Part of a small language model's weights: 9.35M parameters.
Each number is 128 + 32 x the weight over its row's rms, rounded and kept within 0 to 255. Layers, rows and columns count from 0. Numbers have three digits each. The size before them is the row's rms in percent of the matrix's.

# layer 5 MLP down (transposed), 896x224, rms 0.0615, rows 226-257, columns 0-223
099:161071186163161139142144114069134066215131166131169090119110104145115125119128094123092148113104092115153084096152141162107094181148119118129113166143074172175177136141146121144093112100117187111135119113115108130180115160153135135154104197174172134123130122149119169145082170102152096104078173111143150084077164189094086104116129130113107156112124147122163176153116119178124157184074105160172081128123124108108147140102058089112172131166070130091101120133098069102138133085148124147079141096187123146170135113151170076147102123055065129173099095102132067098180126147134093115088124147116093118106149086157145227120161062150125140201122159098125134165142110152129125165127
097:095166177144072113125084178147059163126118083074147142121133111130111162110086063158177117128143139122117146156106102142156065121094179121148155132130176072104168072136135110161132202119120147197125123162081143186168121071061083135089142097105145163169146143161178123117141105134138159109075119098158144099143157203069171151131056174131131130150090139100145182112145076134144113144137108111172184123163122121091141085078158073155118162119061144031122155126151121146121134142137117114106128077132066099130103154112153114141130081167150156120104080132120218133144109160110158122170149126070122165114063105158146124145124162153120093080164139116144135180134141113119096146116
104:129162138180107089138149179091113149095175117081147102154139141109077100110123149121167189108145116103140141061136129030098186156116098054124126089093103171173161076136176142111089114152107118155141093107129130114137180111129093179118151127132137081104107172138123133146126155128133117187153190126159178165168162152151158096115145118134103091129152154055164128114165062072106114169139125146178153109097113132070132101134112118142094183081106083079143133184131165089146103142099159147175123138115161167133138130126054094142084080147088137161135125086085091110207138089078164126114173123166137153103072146128174137134156128034173137137144137124100070150134126105129179126160
099:148117103111155086124083088176124157162164141096120127142135132163150159142106119092145104133119117116085150122135142099139158130071173141146140161093166184042098129127139223104096120118066085180150175078137111127139127096109124173064117115119159133152129172155118142110116158184146147134119182075152113081086103118132158097115121165127145096123022188154152135088125099159138155125087113125136140134145112134171131155150127133110127132119135133101125140063143115075129131139142055134152136124132086176091114094166121127146107166206062081153201147172134187086115097087159174145153153162114126135132110146115077058067054203129088084153072095142150162128148156117147130141176
101:139087108107171142119141116179119065099159141153123126088133141114132094152166095160176211107137137136178085144157138124115143162168103089052151171109146109174106130136103138192060088146121105133116119134117114124123116198061246126164147111097106074120134131140129099124101055111085157126150154140116064155186130131140076117149099113128135122175148089131155083108054114090185128130125085100061169125135131101163120143087133187133122103163117089163143140122103105160085170060180069132123133159138123144108165063114142156091159137124152156131076127132113130108168124115118135157157084127137147129123162146089129111118167103174145171142084176214083136095127115132201104134118
098:158145163090146103145169102129119098124103108099088096116070156084171118120129198100154124138123121119101146164085156061145060105163101116131121101148144212112112143138096131165186147194135097101174064095123132111097091143131121141153118102123107105096082173127121135180158094117104094047094094124105131122135124173106171109131122172144166172161114156214153097121109086077078110131101166117134172158152179182181107079155118156163217125120175080052119193108106143139125093118088144067098124122168137094140095098127103155119137131139139188097115087151101125174152131150130109163096105152107179089138097128081147106157134053137159138118119137115173118165171106122107141132184
101:111174136106130102166106104083097100060141110157114172129089119111126101149131137195167101171170101176145116128126139196132163209132151106144147124102097132180163154143102146111095114098102099196074092090134116153076117096137157131143130076153123172119144131110126061068182152069155150108075134159105175170145119084087162141102125166119081092101124118162177167096128089112140134166126155111096125164080084180143137187119155108083171148098107112145141097130130115168100074128212147141096139115170186073134138104156112153092140115094118141192142135163038134122144126094089164117159124100119133150131064104105166133146130092107105114097137202112201111185132159170109121108109
111:118135169168125139158132103106142175138126139168108117097151091132059114135126147157125143185070160173153161152187117165089119155145158113129128130191146125173157112122139126146109127133094088091117110198142129097115121072118062147039122113176132182099162143148139129056172167065171140088091137107140092134155142140110157050144101133117164112119152090111098124098124156099056090129079090158134110132124113075141117063122135120108147180118139121128188108140103197172098119174125166197149111148146136109132142063120140095153163146136123166095093153088069131086135128108099126145129149114139134189108101180124069100111111173074164176085150146150146079137175087083196159094082
097:141112072112169122158100191130128168091126105168078119105131138120075125106154135117138116203074151071103211160099134121161116100066122144075164167098160081075154132102140129094135136153181191107131102177127133113116089160165120076113114163110103133153129133172097101172085107118108108148104144079180142119158181169123130123126156147177118179138102089149117139124096172102140147132123162073119125119138166182117119114113096128103125084124074099138139133123114134129123120118118143128100203180194082085179037125077103142105148087098183110078115153133117180126100137152095174141154138220113129177128117158063119126140109129206144158130151081114160156102057165123109168124109
105:105121185152155112161138151130193096139073154137171094071149104160100157158156165123143100142149168142114135176132136159098151075147166140142120120127124163230101102106171159142110150141123185112148104091139125076120152129180090087098187097135144093142079065088116097068109105100166128068142129148153164107101137119111132092140175132126161141155112124108129112075165147154208078098115127104114173136195137071111142114109156084107088132062044137203129078103097095080150208180076100059134134123118147122132145074124133154147134102095125123128110108139133089159150126076077120137157208150101140113131133123102182084132134152124159125174091112142154111147144098173147135131090
096:057162069133106171107156150146140123159066094121104106113090154086127176071136088103131115083124121108170126161099174095149072100186045079112134090144094144117121115143133130176152116159155132174151150165126148080160146119110124131056142129122120114108153164126116121062163130125148135107171133066151095146130135104107125173129109167096171239130125097122150082125138141204146147118124133186176119116133090123147063155164111106103162085118179135165136106136143157172127100141052167110143122143216128101188129130111218137163135131140091150135151101075084099151117163142106161139149144107102168108128148136123130145095105182143106087148095155112112178150141097080086130128046
111:101135067124126135057141038089084171126109145086116138128142132115186072170124149147143111165171082183132165134143175125131123095160097134093122114148183147138070134101101115163148157171128157160135147178201131092106133099109089121136072184111077128108092109109166158094139174139140118156118109120117115098152043179116148120142128125110103122129089173134078118152124085088083076143104153154114106144194118107071169141133099132088182141184116124142064114134124140137115157143142176135072140140156093116146135116133157144136159192178126117138120155143116124201177104126165108097125086137100114165160106102092122120143152143128138070138066190081161059143170206138107157061094
100:163097137132108150077149116149128102115147160105131099054131158097108088133149135163170104125170130133132113135113153127148179070158193125136144128038157161145132101123134099112119208052135110180183118131160123108208120131141127090126156123129111166178175076094183066115157119146074179150190108074137080144104107151089120096146126157174100115060164156126115112102159100119078065116163101139120163176130140106180169104103078099095130146077128140115186119134136111154123189095145102106133157139137163121159100146101126136111186192181152180136116074130153103149140114108157055142109119083113158136058099050095100107110134123111188165120124123105173135133137148105085122113129
099:183190101091131097150158160162084149150130162126160130135120166092145179103161097174163127140128177147148097103116131136107191124151147149150073117111154102101182081145145161120207139133138052182107128140119082139068128070121133123153139169140089132124116168154130161086109096078119090098096161096096119157191127114174067112159097108106053077099165067159131118105052144156132170148133120053145133095050129126108175163182137169151127117134089115125116130119146092161128187136073159131062144103155111132146125111140164123190103095116141125140168143098202106164118159122151116128137110138158046128129132136154103165121102164067115139142111120117064104078128122112084134122191
103:113121064104132104081143172191120068138122088107104111089153104093104109167151135190136103125063186134055134137106150110118111130131158082145131194145176087144089149156130110125168127139161149138124190084124112146165104113081113211114141121179229128113064112112121154113110189121118112134116106131077109099043117148114133118125111108132189149108114120145098123156087158096087134166127147124163126124168054088188166110096142085079110094139137110158132143112079120165111083084087133150167157118130128135163103160165111165130145180154177118178064099159146092124100149161050139142118175114088118114140149105147153136107083155126122129140215120128127096131170140174170164148091
090:117118094146103117123124091117102078147093117168127145124177109111126132163164156173111160110153078244177076107128156152118173138118160234060144087127154147138116167178104178128134144142124136131086126145104151085115060151161066130087102104158124160149095117082183161111169180097165139159119133124116171180143119132128146106044116128130106087118113096193140121118174148092141093140066130109076161134195139152117118127112132120118122106119175138115135112094175096143102083148081131112121180107114148122053165166121149132079182162175121081136114133112114160150097150131065117096170132063105128157168149136144151095141057168091126109114166148098105151108159125106173173129081
103:141123085178123128153088126141120128110123117113052103165154141096127183149136090109114092086130114096097147078139094127107105164191166096135123109142058100133121088127073113134137154099090132125104098143174084152129136095147181115134096217173120178176120056102118136116147134144135127137154103146101115144082113130106120132169110083104101100190151114187098171093180126166133075105100130147155079158092086155113111119137105151135120166143096132095175133139129113231147163145202171153132127120146063132177169191136115112136167144050138122144141159161090121129105144113165202121172204156123171083123121114060084153126108099146123187132063139130069130159090173116129101131132
107:114130114136120106146104115152097141128157145134129124172128154123113124129111151079131132144157146130182135162151155115088152165135101133130128081190099137148075163152140133141187154123055203079094135086135104085145196172068123132097104129139093141116196149116092146159138086103103108131123163166135107127117058129116146055134100080118094122148121118175145157096192131148082154169039159141145105129146141141119133114089102132135115125162090162196122108151176104103137084182165072114165124119163136161100123137193145094098196151152135115123140165168122107098131088061093099117074177127133145123154113181163125139103042092082055089086108124123107103103216137198168101138101
093:131101168139096108096072166192085082086150101134147087096145174136150109129160102180074114154128129067114055190095112139122116104123098131091141139125114145131163151175130144174137144137122129102130127091155103176128136134129149166109168160138152127118156109122118104098107164157129066100125131127128103120157112126151157119187168136088178118120143097162109079108111147162144125128095197118110099087093155118148095155129110189087164136132104107199127135126135118166140145117091108088101106157157122153162026108126151143147116149185131130062153142115157098218113113163142126144100105089100184136039070184075085103097121092129171143077154215143133070152130124196147194151081
095:156158120149096113113160165132147186147163155154187137172098179135111122152158123135082107140106120093114130171150144109074107122117082123147036176163142164164107157140086149136121095133065136116175117122120080059134136147071096168155116097060157150104142145174084111132163127076115099172116161101133070113138173041125169099130133163178135173131152157129156107089155144113072169154123130179087151121106117142100104179174123179146106186125137109109084161156097152115125078164066158146101140159144101113085077167147149148089087121107110147119086090124115142105148162118171123100103121094093169144087159176166162075069150168094170093109096122128083084150098163173166075163132
101:144157162091087111120126084123133093163144174080128133042095152129145116136171093133108113148143083122083167126112101168122056098089138107143137107062100139095090141107102135132179103129044141127126178141146129046165129139146162128163102157163217111115073131150150047148156077145081094157101133108082128178144181107145155114106168153114129099135133106142174137120079183080073154094161155138154156112136170133159070158183104144122126151097166114147179129118096158144107110152161105123167156098114198159078201169085156098114116113129140174133097134122119143134092129088095130128113194163130140202095080128145111092122103166149132090162084107131185109113107123093162164157126
105:158128174134151113123113163162111151108150087157135080116184090115188142111110090059128108121129170133165139128100157160145106040148134120144119152148204127180094153113147114146093117125119088205128111141149126149118164114159141123089073113183147093120107134117129132062142115158091060154097150155141124177116182122133069112095136129138100157157113161075155167092066201095127159190151071086151092124176144127149085158152177137148085096198152098057164127102065133143109084108159144157144107051148116104130110096122086109142117130176146139084122060100087147104119187109128086115152126164139106108139165107095106058132124130117148115181122166091157150137114159139105196142167
100:117065101161145183148201157071119131135142179120119074123159138147123141092173140091134079134124085058075141092150096102088142091135091159160125126176150151160120150109080198134141096168131154130123172122136110157143082064164211114152113098164092102089139110111091118094106140131196111081066147166119141138162116151160148134114121122115124135135080106089163115185136224106169100118155099141138186113139110143151105091142125122164157120116137120103146116102130119151063126108145137126125131174094135106136119200120126152134070086073117128153105150111093191093184161146136135125119182049155060105154124113152109100116105144147087151138137151189065125178059113153125129127200
095:136088138143153129141216083078104186126087186139165166090133172142104076155121097099103094127136128072184007142067126155103129117127075118075211176158122140121151072160137123162152119090141149114102098178137093108091093098092138139179145072061124104169118112132104139109165129139093186108183171183142143125163093068100141156113107148143129173144148091078207128124119116092095112171142161119122106155081170171160147150093093157124121161164194084107141146126079158111103101183096172090179115123152131133107113080137141103107107136144170123180111112126163131161136150125117125101062115119138128138128138181136156162135161107142090085129174141130121136145113133134173140123102
087:143163104084140092130210128147122152075135081100127154143099208120144113099134142120114163170176145127177131170151114122134073107119157136113204151124162145144121129139145127161086066161131120161109082143138093112168053140100042168131097121115130205105089116133131142133091101136108161085190162166094148085124078152074199151174157179091100123136138055129152125102131102064139129093127161120120134150050136092122159136111116094113105079152131123150149137164160104086117089147141162163178150111147142107151199112112130061183058122091121102152144157149097098150116138090096179164139133136100095109132110166089102143140134190125104174086112158181110177167121083116102107119099
097:119125181164150126060135205113092114141162151097135114104110210191117112126133122125160124128132121135104187132082124068196140185093106166146160168072124111162140076182155094126153123176169118121164078150119153125135118114112119107158135097147112123138116169134088091068115152135149114061146182138105124109184106089117101141163122143122107170164165113180099121156145190097162145118127164108140167092053126132151100176140059081138149074144172123186094139122117147115087119111121146080124113107102089166063153123110124135168123070137148078122179139190124120145072113115175118154102190125104098163122172158103194105144114092089177102096125107074105183138067109114107110136159
092:141103116172129142125128078148152095148132086191119097129109104147194086085096143168135118091124130181109168122094123124119136129147123067154148096078156156118047164136103127132078152134175200111130087073199138078148123120087117111129121103143127121123119109110110130166169154149254115159128133115111149041117085159054142174155126143185170119133116162126129095171119072101195102161112174136136096138081111084115133117096121124120127130149118150124150136080093121141114196099071111129137122095046169151140102094217163144131080181123111149097112112113107142179105150191128170156155102098114134153147151145156187112088188163110138125115111131081147127139145098164115113140093
102:121148191124104165080087118114155107083099123112113089149101141120186135089143152148119142108106079153127114097072149152154123120143177167140130119163144151159147202110152130083064060160124185084135112121187143134125163058115156165051126095097124119114146127170135160136109092149166051125111143113148056173190091073138116104103113146117154167164153167196141115136154184058177121101091143148109136133115123111103086120125119157115106123098117090163133088111174119125155107168202132115129118117133182154137175093106040105134139086152158145155154116172073150103090138124133140105147185127119087063175132130182134130093116143153085123078150141171150118099097169166162183115181
097:150131134110109086139163116073124147183203156084142085073148134097103096144129135157183172156178195053106189159118070135141072131085173113070145148141121117077148098165113142160111086141157158128167126151138114126076100173053127106174123095115088133080085129149073143116093168132158150128115137181176124134177094154107182126152163125113113149088149085088151143180160133139174105109114175075092105103124139171132171105152153125121110112105108134171140143092157137095099118045124123105123135129135126113071045063138184168144159125098116111111102097130199100112132151091174165112144128136107141132173116154142085174175132149113095103169093087203122096108147143102137122153151
102:082201165111153111159097119179127137075175098161113144144090142083124138180098103180110116159143136148092166152114125167193157168150097163172129118113171106069081103104127156130160115146198081142061102131130089110144108088186151117120109104089133122080058107112140107169124166142174150123197119081149086079078169110204143119094169212084146086099099137095130157180100121117096146138100125158184166138111139147113128086136149121146088115135102051161066132093125107142091106094161149097138108156070117185146109094136112164108144094188135085116114148130136099089120124173089102127141153184138180157175128142108089146144133078143131166123109097155158118169136127145111092078156
097:158107136164068111094124102135125127183089139176176091166173090144133148130106181110117090122152154132120111156163153102170167061138203131142164102143127141122117153151122118191130158110091143146158053094132091140189102171124137072069148126077091125093099094117110131162087086147088095085149124180135118145092137136115093107206143126120161170155138109131188149102166144085174104089158134130119087173170116086097136162086114135097146136060111118122132141172138215114169053159190129115183158122091118148170115083159170166080129165062110149113116150143110095123111095126113122181122112118123159158068113154092170106064120108134176124141159153067119089116099147126097164097119
098:139129112118150092157162097167136182114135173166147150131145190140140147163100161152118161138154160135146114170120095103120141194124115083079133149135054114140141141129110135167111157096107086131093130119119156140053122114104141137112121110062133113116162105129124102101172099122145117133089163077135159065074140223080104105129094120125050155149144114067128202138131138172118099211122130129087107195132084197109103149193163079121118135182085138161118142110093165133133146133158147143134091118159146106172118181174157092135151136096067171196153139110128093091082132118106100137099076081100176116079079126151082111189104151159108106129176080100089122184121129135091101099100
# layer 5 MLP up, 896x224, rms 0.124, rows 227-257, columns 0-223
102:101081085054137174099158132096136093138154097046150113150137125131197165139172164121161127144142155162137128180115155092126152145100096090101093143095095186151139095176105163141160128131150113179109155169104178088084111189092106124146128116127139139094116115134113097146082106133129159159106138145085121198157141081181123126162154075121099117107133142151080096127158159094187177107186136189128147072110117153180092170116154111147137146119160109179118132073115170128188125143094083120131079090127136158076106091137066099090136104139099120124081179110131156066145161100175168116126064159099052131114123177131106122166125174149092120118075085123113157158190118185086143161117
101:146138130121143188110104073118193142150089136186112099102141126155051109091170123111120118162137092100102107112070123117123094136090137105206140129114178115175031095103087118119089146146143166086125127078141141147135161076123125129099141121056156118157145132129138131112157077140132130065132123122116168085163169123123112175125210186090132111104124132183139109139104160090102166131195052077132176124162154144094148110172101169154155113132106149128112156097040150118137138159048116147157157138133144063102188177110152145138136174080153121155135134173102122136133156144124082124087165088196190163131122115141150144110132120163134158167076105109143130170134101116122097181183
108:162167102082188188112065080105161131169203126120120115089157123154107114100214108087103149116094144143091093091129088166150152189121139191087106115120157128141131135151134087141111132128091044142127107124107138115156153172155174080171100151120172087099120132107132142146107111077153095128142120067127106060116173168058104152100158139105172138082163105127137173143128145102113188146130176113065154107148156100154165131050137122133083084172147130116111093088152113143062077102146135120167139115101151131178121064091093149154168122143170118143130090164117115095151131135101108097156136098144056165115163163159139111132166159096135139154109153095197073112174155152154183149146
109:110188133132107130089117065112100119090127132129173105186083101145095166090139137167103128125133072146098105113121104074162191089104156098141091140111178191144121222084103030096161103142135175139159163137148106107092135110130074170068098091192198093113129126139156138121098095119090157076097114143145157146111113086136124118122186148187143129148158094097148150190140129130138171113124118116109089153133139111112115136085159133169084145155127121120105077154127153125111124198112159198131164128183096066154122138150079126167086180143114142075122133109190109156140131180143105146109122157137066190154065096164131164118172164118141088108156130110159101087086152110096112143097
104:125112152048081127148100159111137125151137088124142125083073095093147153138169083085193102134118098144127182166137097125149117144126158134142098148125087135134161140165060127166114147130142158158120144141136133104095102170136095098155168128086140108118134095130134113133157123182187128208167051158139057169132182086070196174109120119105135141171199136161058107142127128114160175149093083105145103108133148143111148116127189121137130168072143074099109101084150175129104103102123144104180161152100105081122134200104130097156104130145111114175088137175156139133099124166188161165123030149119104159126089073133134160130142139120114134071110121042141170087118070085131134125102
108:143107132106101123083162127142152168170086112123112122017141114123142182104167110081092135100072079201141123119122078052154123113121144141127137125158160123106114109139149117105093132091120124068162162139116143099102144098148167108162100189145151091095163184117142154123072141084124091095181121097104063129069105140131120102131163052116134112174114144131103119145173192111199128091102176145111155117166110138117111111138132152196086164125117120124127143169162215082071175157173094168145132128112081122172148131082146120149137128149162075103158132106143145161085118149180126105120192141089117163136131092162137089073110135118139186137130123052116080142096118124181149141191
106:116139130115129145108124137156082153168116147129125137174159083081208116097115101029102126045188163148147084133156132126099109120134109133141154161030082137098126153141135150098158155140089143152123139104108147158140172128130116141180128132080103133157109149140166182133090118194159137103121103116149122130150141153164104169168077121175144118136104169167119102180077128136157164079138116149169088145177150159099119127066151116120139130149141091160085145102141097163156171127151103129106119107073093133182112177094076137093109136117116115150216126148157128108130152131181132080084098079137080084081135098152110145101096087159058057177121064072132119148156109139073169102190
099:130175120152095187116141091142048143062131084168137130118141093182112164150167183181140164180114099100092121110097106129150054188140062097127072142084087102155119133097107145106156171094159128141155144078091114137089164100094138113128187148148083138142156138097117131079158172110109182151156132117109195174112112137146129097162194133153151142107147172132113081116087148127116127124175139109169125110112119113163151094118165128197092200143204138158156185164125162156144163089108101124201151124115106138119129147106145167098170111136088103133143137115060121117135139049137072123117198077141123118142066127102104128157101086109078099110089152095145097131109155131096146071132
105:120129179090163185178175102223205141144131164157155132113159102106124100132114135115112178139118157185157137047180164133214151136091106176156106036103099093168140153085140117126145196105157136132099129041123074127105112175125135181130194127169118105133100133138085137101132164158124087154118121105127139123126144125122126103097162123148107073126094119123124142113137088116080130140143126109140106134142129087165097095077109059193101156100143102140100095173112165110114115118181117132121139147131174106072151128165088155104098138083150164116140155084172104056121109095123129163114101132203148157131099153084105065182106159071161159100150092137116141122138115119137065132134
090:137084122052082142203024127084129115153164154117091147074076103092105144143064148172126202137136118158103097116117176127123104159107137139151116175086137159160174148163134183116118177164172150118169098106140163132096136150148111100055152111137127116120139125108154144097146170130145150089144143108169157115099133123137113111183140082133168128122101172085156128116115127138107103109094086184140140056143127132118074135111020153182149180141149161147053108107070171169125170141125080121116139085161124174157114097158112094185195156137133190050119165127137156119122111124097124132120145108137168114145086148165156162111059094115154105146137136114134152118082129103095160099134
112:153142134156067230114109141154114130111097113126057111105108131105113133123096116168108104122164158162134125119084142116086117110091127193088155126077141046113119092063109149143167142097114105131093140110094105135117129134169104152137158101110095102120125156161138155101139155114125169126113146106107135152092114062134040226148156153124132060148190134056131109126132131150185162111160170094148129093112130150152119141133060141166123075082143097208103166127183117141114147135146138114179088111135151139102147156135144139176152087176100103118153117203111164115078110164179144100156124106139150109137107137043089061114171093139144155159208135167157129092133183117147118124090
095:118126164111110131147153070143137138116094142125143165084139106131102141131077188112156129106157108146069144099098138107154171160146136088203094107119146105068081076086159091113124141144104087120143076162102116161165132087154121188118143198082146081176077170084119102127079163090128130186156124143111136167098128163110179117087124065112116089124090155132131108051117125086164119101171193179127171139149129111161132123168149120098142177112108134124115173085128140053082111171159107114125106081155124169135117156068132137125123150160113168081146084114145170149119091188131126135031158114169176148123211136183109110106098126144167152112098125094137141127115172103135084078187
097:140149084177167091131101112131154128148139181124118134193097078148183139114136154113106095093125167121114117138123166170127128159101052071128145163167098172153158092179150078124144147106154138105157112129132112132160133080150161092108101120124141099126143142103148129126177127134155074173092084148154149108102092105164189149180198156175098090161122141089093168066174082146182155146116089113065092088160147123146135077136091162133142101150124123106147121156101113102098152151119114119134171161105038139147121112169116087145091092075174170085117125132094188146103105091097134103143152137226105159174135133084166128104146108131187141112130150129135034074154186106147092076090
104:153105112068077140133134177167141156134161141194125156148080165218138168171114135152084068100132080118117182134193074131076091112095096080085112177132104155117112133122193072142106073140123162205090121086115099106157116090108118160112087136122136159133103171131136146092124119106088152111162150096144134098064144058119164134135118158160151116149143150146127133114156196152070142150141127109097119116136138095080166124101109098077119165166158098055158164106097174129099113137144147090146113172146143115130092128154109148141161194092160129151066066100167149093065164146148077148139160066109197160107123169108142138132123108149082166152108125096128147103116150126181138174167
093:179103177095163110129042064172174167140113065072048165110128107148110092124097092100071157160131187185112104133135081142139153150095150120118113142162118162093140110121104168169087101158100060175103173135158169113133191133093140135141098114169128128126161100149144135142075113100158090142117120143103125090090159090133109126084121116149125109129095116142144063217180119162085148101161148192146124131153148134123151107131157113095168131178095134099173173121086105141134066105142145127090082132095144109115161050096103102168183106143071132098166159147063085118107142127100134193132119146141156125122178067115117150142137163159144147119093190072170105131111149157132165152137
101:099119106164167150094090149133163112125161113126101091156129085147207081148152124163175109145117117098118168110162155058158225089131051121103119128142147176122127106121159116081190141100180148113087144158190091099112109122145163186162097108119172139104156127171163139102105068055131075123136097168182158165130113133197118122179160096163146143155086140115116084101095144132104104106170155129111147117144218110160085132093125160111091072149115091158134125140121162135129109131172102095097147116135116161108097149140072112102099148167155090139098062146125145077100113172135113133094107135113141190079180118147156112117104187202099104127188082081141120089107090137139137116101
093:083140084139156107122123095133191098149169184134156117169136142158080135155130094106159163123111092173128138152103159109082089118118148146108093171156169158132130141170164123132136168094105169169127147147175168153092116157120151128078120178150097131135200144139113130158200173113166140072145140107110112090108131104138128123127176082170049095125073047128077154078111121102098132111140114185154073186121105118124121118200075131135150149106126131125090145116182156150163130074161124121090167100181121126055129058087081117155141115143178163144074128134164105134197084083124136053103102126106052110130107163102086121120116115121124144113124218099144104105144121183129115162116
088:135126134140124086102093057077107153145157139128132162178176171120151134065176188105118125164142091139132114131162106091128103172126160169144127201082118234124107115137157092110161109182162148094198067101085066139103161114110134153176153113183141103134124133117127150073116185119143157134181099144178128128046138088085157159120104096099120157179124121133157139131132171142105120101176143125121119093202116094118117199126135102101054126109122214098143144127083192095076114147102140097125147118119149135155130125048143095163155110113140130089118133198146131157145144085112149106060079139124124124137153065093099158115148145126111102110173094144133170112091105112105112128144
095:123085082085103164135115170200150208135130119043139157122143152122171082114204119125189081141094132135110121176171178141172087120170108126139140139169117145118095170187120159066103144139113089055157104115113109160118193128166163137203148140083119094137158111174156147139159158116126146153197105121107118129077122149092166129092100127196135078146098133133143113096089124132102146152126068138102158092130154082147114138132067103137111091141088081145149083105125172088129131134088133140103092159082128077115147126111148206147072063164157088066123122128089101111112157148149063136103131100120094160156130128166109126097164148176141163124153102125092158157085134100101145139187
102:166130097145193147103161114119121151119142069108118128149135131129127137102116080181161129167095204157193160074083104063150146159175098095127073130107204117184172142131136079113156157162200128087149138138138092150154109102140121145124109086101089115175155130129093107158091164116179104188145113116145090103184157142175084108104168155123104165123157076115139121129063154175152145152115152136104076085141061182081170100061118088184113142145089148129127136158095120138156143149138105113093103176115083066151074135119112165175144092165114106150184128072135130120147184163117174117119132084132113116134149135075146133139100123068116138076184097107160091119089082088106154120139
104:131108119137188114150108125165172090068179112147132067120134132077087107108135157119142121129102079151094120117156132199128144096151120098127132141106116152110120091155165171226153167164119121110085198147131172121137130195124142110114130125152119176149126182110181125095140092160095183134176125078108133139091081122144192085131072141062137160079160086110131072114092115126118086091139123115130135109080182087153177101166136088121167072122069182122108120130099233099091169132152155114095138103164091174128114112100154073119113110161139133062156144151163070157110094150159136134145050140145148096136085104120098136135136090081135090159140120157140162152124117167142161178088
099:099094141149178136104163219153108116120132105151095174110150124156147114161112088158117141104100124092148142142088163121158161092080119080156124137171121099093161104149083108155171173112099121171130133143155108113131106152129117204107133145133133160133170101210127138159080142162148091138127130086125087159182165144138073140139132129155103087160129138138130072105102070138090155095146135135123092197133123101086168149068145186127132098145084133103171094111100121124100128095101105118098134131164120175143149055131129170130152129187191166064156142083143104126098154150098123104154116157029142117057130139137184133065103058130130081103125116057187151163188140071181122130085
093:124166109105127136129049147087142147169148115173091200118158134158097114056153117135087182094085138121104154098096101175178151134114131155103126122109116133105165125107175180090145153183156119160086104135104121175097171133157154155200134106107109128125110152107119119164117123136137121135128105127203136104162121117200104166135130079085147193077133168052169084146044101129121131060174071135114102152127170109174136107081101069180138084133121114177110157128096112169120155116140091115102103107148136114178130153116109159177165121143099086105082151177130134132121143084049157151171095121137192068133112143108163136103124123142116159134194073101093153144184139135076139127090
089:090125127113067171152120141131108115118070131137133097210107081072141134101115096088073114154094179146083160128164202039172098114170157083154079102111151148106185124147160117130168163138148096104100098114157133150082120175129186171099119088146138129134156126097160122097115107118136098142162096076188152148140156107156088072108157171216103076104127155121152117093129143143127130146095195171153152073142136084151132092171150160112108123103153147119078112107102165099113207155180110147092123165118104144096125116151101119088150127110126098120167075114181177158117085103140113115122162116160150124175128117175146098148165083145167074106077138089145140059149117171099165176134
101:109133128153085128055165148105174083090139118152090197136136147139100156155127098184134130124182115148053134108140172143129118126167111133161089117083147060018061149134155108111128075116140146129138120126106149100145112161114160108187133186186130094177079139137118097124171105085117103119110175175147122064081142134121136091141103112138094138078118070194139151104119112089090089138131230105072189058145115100140143152144141141119138131121087103114130160082186141090136136148130116123128138097107160074151132172110142208142114150192199075106129117141151075172153110118157119114120151171117165098159093119182156099125122162156105130136135100131151120104156156130137108096085
089:176137150094095134121163120094182169075125117098130132136129108180092096188148143090180139187103149107151092159142102084121125133148090112099109135112104126151157154152093118121123105106121155083148158155065201096137143143142090123115139108140144145151152135105121176120114091170046141138102135096151156122199118048184074089121150118084090188075139168147130157148148143168064152102230130147104165153169160064075152127142128104084136092121131111115119141157137145142125118155141122133092091124192083138076164199115118178140110069152058114165198140154125151144136137068119121111080149149135113124097121167114064148145068106095154181120128136145086148122114097072159138087154
098:125135164128101117128101077148209114152151141103128086153132215131139066129153098171126178139077205114200173062112102130155159176103136164073151117122146160138104141086079127136135082107093132070116136096127172147114139162131036183103031137122130170104169088106171119135107122069082067134139159153130146152123158132083144096121123072103151124157139138144104119111194063147114125133101104157154088105087144155057148098180091133138135154190156134177124109098101093118118161111152152113112124094132133115114131105089095125136137043098174120160146172177143105169129116065127133121141147133115144157140113075127131108149125160137123154152131116113196119115102150137191082155172
096:140125097106133093115175134148103103103165146116144077151091159112109128081141201147119135118136064088138071122097152088164141164152141150109120129152044139119149120113130170129148192156091095134118159082135110150140130144144169159096089189074107074069163165177127114124117062091134087110060124087091150126145172157112145118109140101150124144145095094132096101149109130143155130103158094160068140141162227118144095155150152145135185074169115142191116140153137193157210161130150084064130172147130132125124100058119113121117202070130187132124105139114156143105147156141120074190112112097139114169090167147095106162117184156115089081112137105119109146165119120143093193126090
101:151142107161157100148062117154124127095147153117148108145119106169127090118111167155106102118105111097098131107115160176159124185130097109112087110130177144134085170075139171121185072138132134149143159126087075167101150209117182179098109091174109112191179105115129114094121144115098078148173110137142129109082118150163101134066142133161137136074146179110056121116106133101162192149109128125140105074116132159082090203136139158119126157107148094143188149116140112145141073141171080163173122141118077145155093143151099106137089103100145152086104125178149177114084147164133177162085064087119118099151174142136058149089141046138151156140181071145098077147085175105119171138080
098:100163125112152108086126161133141161115157149171128171113056126133155136200159131175084100142071160155111200101091190148138110130103149146140078133128158119071169126111140122136150104128135180140114131127153186165120159138099180113125138111137184180108087100141149132118124173129119047114077054106114124097161077161132144121135134116080107145057130123085063091131080152112105116094136095148122141085196121167133163129152123088126134122096089165094113088052072179173096195148157127187136143145111142205101113093156097173139117124153091104107138124125199144094162153137197127105106108111212092094121108179152103137088081092139147158078123132137127121125156087165115142146117
093:086168107135097114093178174072158129149094145134102096136098083123134132154085130061106059151132110069085115118111071206147114108120163149131116094138101101111106136144139176120153161147179114139139112156128173134091152124145102077098121105099165139104094157162142155158066220078069155182132101136146169151120104141157164154146134080154096166059104153120144074128140187125108174161152096108171115121106043095132139117120130151095137136170164147103187103135088109143117128093108093180162131159107108146083141109090120107175145108064132105177116116122127141130166134104152163131041109156196178092186106117124153130096179142179124183172109072130118141146148102118193144143140